config = dict(
    n_layer=14,
    d_model=96,
    n_head=3,
    n_kv_head=3,
    head_dim=32,
    d_mlp=384,
    vocab_size=4096,
    activation='tanh_gelu',
    norm='layernorm',
    norm_place='pre',
    norm_eps=1e-06,
    positions='learned',
    qk_norm=False,
    attn_scale=0.177,
    bias='all',
    tie_embeddings=True,
    parallel_block=False,
    init='normal',
    init_std_qkv=0.0548,
    init_std_o=0.0104,
    init_std_up=0.0548,
    init_std_down=0.00518,
    init_out_by_depth=True,
    optimizer='cautious_adamw',
    lr=0.00259,
    lr_mult_up=1.42,
    beta1=0.9,
    beta2=0.98,
    lr_head=0.0061,
    grad_clip=1.0,
    warmup_steps=319,
    schedule='wsd',
    decay_fraction=0.62,
    decay_shape='linear',
    final_lr_fraction=0.0,
    batch_tokens=16384,
    seq_len=512,
    doc_mask=True,
    z_loss=1e-05,
    train_tokens=125200000,
    steps=7642,
    dataset='wikipedia_en',
)
Each number is 500 + 40 x the weight over its row's rms, rounded and kept within 0 to 999. Layers, rows and columns count from 0. Numbers have three digits each. The size before them is the row's rms in percent of the matrix's.

# up: layer 5 MLP up, 384x96, rms 0.246, rows 236-249, columns 0-95
# down: layer 5 MLP down (transposed), 384x96, rms 0.144, rows 236-249, columns 0-95
up236 088:537495452485478486521519482470501501492509486520516469497525530387535467521520502467511511464467670454439501484496473479500489555509464492530540484439514503480501511532449462596504501449529518482532466558512474475478496560519535432537492474548491523560515577495463438450548615468488482484
down236 079:498487398510466505460426465566418541515572523459510532525522514504508509492440478514464492544486470492448513437574454579527437495524554517394542564482464549555460510553547558437447494537471549507514494543509498471455513456489542522439520508545493509524507460484457493542457509509521534465
up237 086:519505474552522498508480536451550520501482501506455535518517444485438497479480492451528472502497528523477402483462540491576451480588556516516530490502524462539482477543537468467515514436475471563515538523565580547483469497414467508516518614566500491533553577511489440506479509501557401483
down237 097:475487493428472520532478480510537500501477495567459684499531481523530585473441508549420465499467504519519545523508550491486532486494463533492516537498467528474455532520497539474505530400533494572519487484539536500488487476457510479505417579466455465500537493488495436499427459472504510546
up238 120:461502505544529495591487509466491511479517461512494509477470432581538541503544507472505504526473500506425581498488499557460435430497460557521565423534527528449494536535485512548446560508548514541439497482527509554538421560499525470445495484565496519411468493478519512500539498561518458409
down238 100:542492540519576522527453479519509606511507442522551488509502510407516521521458495513422498524520504494524505489529542467493493445403540472489447561494552421499440512406453591569528439494416550554526487531489477479538523478464538535512524492502452498544502484536472478502494445477532515528
up239 104:562502489503460444603497492415495478530469506493499513476440529496504554447537492395490464540501484486524553486537579491545443422489463492421450519486501527552484494552548435445453456497486504503534584523523515505392518469515439496492510512470504563545530490526531484514475514556541511468
down239 093:459462425516576518510468397535546491497473458522576469468514537482541509473489531510556532466514438498527501423526512455443526441458488459506573575440493481445539492513498453564524467503549505470497481517449536489457599474547485499505506539576424508475475506551586499537499507505518501483
up240 117:463513518506512455499501417471585595590509471507505520535461446500398475519488468448541517506468490552527478551528527445587522467466463480469509591453496420502528478487498484493485459518497484438539500484436504470513508520471534585525477533511518420480488546546489480526491505473584479552
down240 123:536496515543515496545466447457448522591511476476495505491462484433522561554484538448477484516419500537506489565570543421494538469538532518553473449454454425501550476476539510492537497490496503518472508555518491442462500493484518494466402506427515473602541457510535492603525499457483477527
up241 071:482570514500486543509491481547461518483375473494505522541467476507511432530507502537551515488529509480486470440472522428514494529507500446482471508472511427593468500565444428482477510466471501524496533557514545522489499530484343426479509519513530463484485501481452460480509481599462543529
down241 074:498461552480458459516479536484563493480504465592475529514486501465481486552498420540521525545518552474468559523521497484540497490520574595539461460451498473458474499505524508524428462482527550417515405470487470463501436480611470499504550565417525534499462497509450471548504513475479458465
up242 100:502457504488440507548424478502511447534479466524494516436535549520555527560488509460526483528485618459512479472503536408484447514575513487427479538481562524507469478521530476468440482496534530500514604568482532457421451512499461476522524529499493544515531461473516456581492526483509500408
down242 094:499522515532451449490461618537532514489556544461467505543480487449487529495448461618504442562491534492491543522547512537489487463452541488466557607465472536532413461533404565547480466510568450517486484485491492440484518508527485520473527518497427486468496454523513501494449502489504516485
up243 119:511537517524555485567413553488474524448516434503463496412405475546415430515443491504466460495469557572505504467461518497523484477543592593507523480523556434511451484510526494507469546480463493518524460490505570535498481529445456479539552533506578519494498477496551462514534539500496484500
down243 105:496508497497464491538492554462506518492466551481436446471535545477540560396534525494447483571527460480512506475424499537508453462475505495470546534495494526527438482450477514540461573675457550520508478537488554455495500479450451454521536517519470549516504462469488484558478487511470525446
up244 084:534484540509440527527513499516441518400499506515478499467550462523512501508501480523500413450421453512476487474480496574566442564520517587610542496463470485516470503514483540494540416504524542558493414528498521488510546467459473514545486523522475562500546511551532486449509459432557450523
down244 074:541500518445536526500437474493475538491550495520445517482504488510463511573419533415547490433559473571462427501516448498513513514536486451463450506497529555481459515557505592508447535476424491506492570537496567503466533530475519482482498484452512605510475523464508456505429517502511421557
up245 089:553496590488526399544540483480507515519520505508509503395457472554466474548449522489592451443530465498534564503485573487532531482463527485561527461503513481544490533492496399491520536493474505504568480504414466480471520553449441437475507527494554509443481509588482481464509538521512492495
down245 091:481461397499557472482507485471513487483566531504507496525498511465471513423527488464434494555493526489488516413453480502552551548444457596489421459542480532527548536510514523491587560510562449536486462376533502510484550498528515561564458492499484524528508561456549487514516487487508491496
up246 107:536604533518559525528498492515513501462491457503500536468457489450412439552526496521481505457470541448494559539489515520497433516511458598549472450474476479502467457501392454522496509504409449525491414593498558476512473445469492536522514528498565491481497543464491516454493555546491506516
down246 102:477611557451485483450508528448497525522509456483583494497452582525461432495479485522495497420534572525513485527454523486505538481517429502505537538398513551539449528470504510462494449497468543496502489460461507460496530498498581457478430564423497502561486542488596540506477514517492496518
up247 097:458453486499559493478453463507522507542509487529482472437523466465528504476495494397502546523597486533558438400477492461475487470518492490540545576450529470489519543494500502554485496493511530474544522525588500523571505539518504448459487490524457497642484559517440475440481470441497510514
down247 084:586539412531526522508508480423517546405472493465509505545475541467446458485463504486536548501480597486547543501471444493569548543551443557503479470422448563468505476538481535501576521502523518536459477460514468539495539532487468551476432487481508481437549514577504512484498506496467451477
up248 084:487560496488433521495488485512388501474475525480471507563536531518486418530517526472507452497534488612507532444450511437534470457536498469411556444521568449563464503481518509446424528476474480520480492480541521504430516504426454490525505478503552537530488455498523452502560544580494509528
down248 070:516579550566477503524509468506514440456506560534488565501524415501495491563466445597511533500471515438427504512505582500442499520487495481479379530488500460504459492514572552487523541513530456480465476498486529476556436534520492481499540524499560434502447524532457501523465522495519431571
up249 088:477477624475451471616481482512466540463449471516511526434560492545537537609485464532487499490434530471507519470538572528515439545473480490470458480492530499481452519521525429527475516517571534449520464497397479471449465540503501480561510498516457519485484490476522502581490522460522492527
down249 099:528451561512483517569460543442525414574493524508484498380502520457524502490560554510562524527549483520542550525487515514504467439407508465471521507547526493585528463530450446500531524522473519467520526487494526516483530537480486517539475508466509570487456543479441497521404480554579477460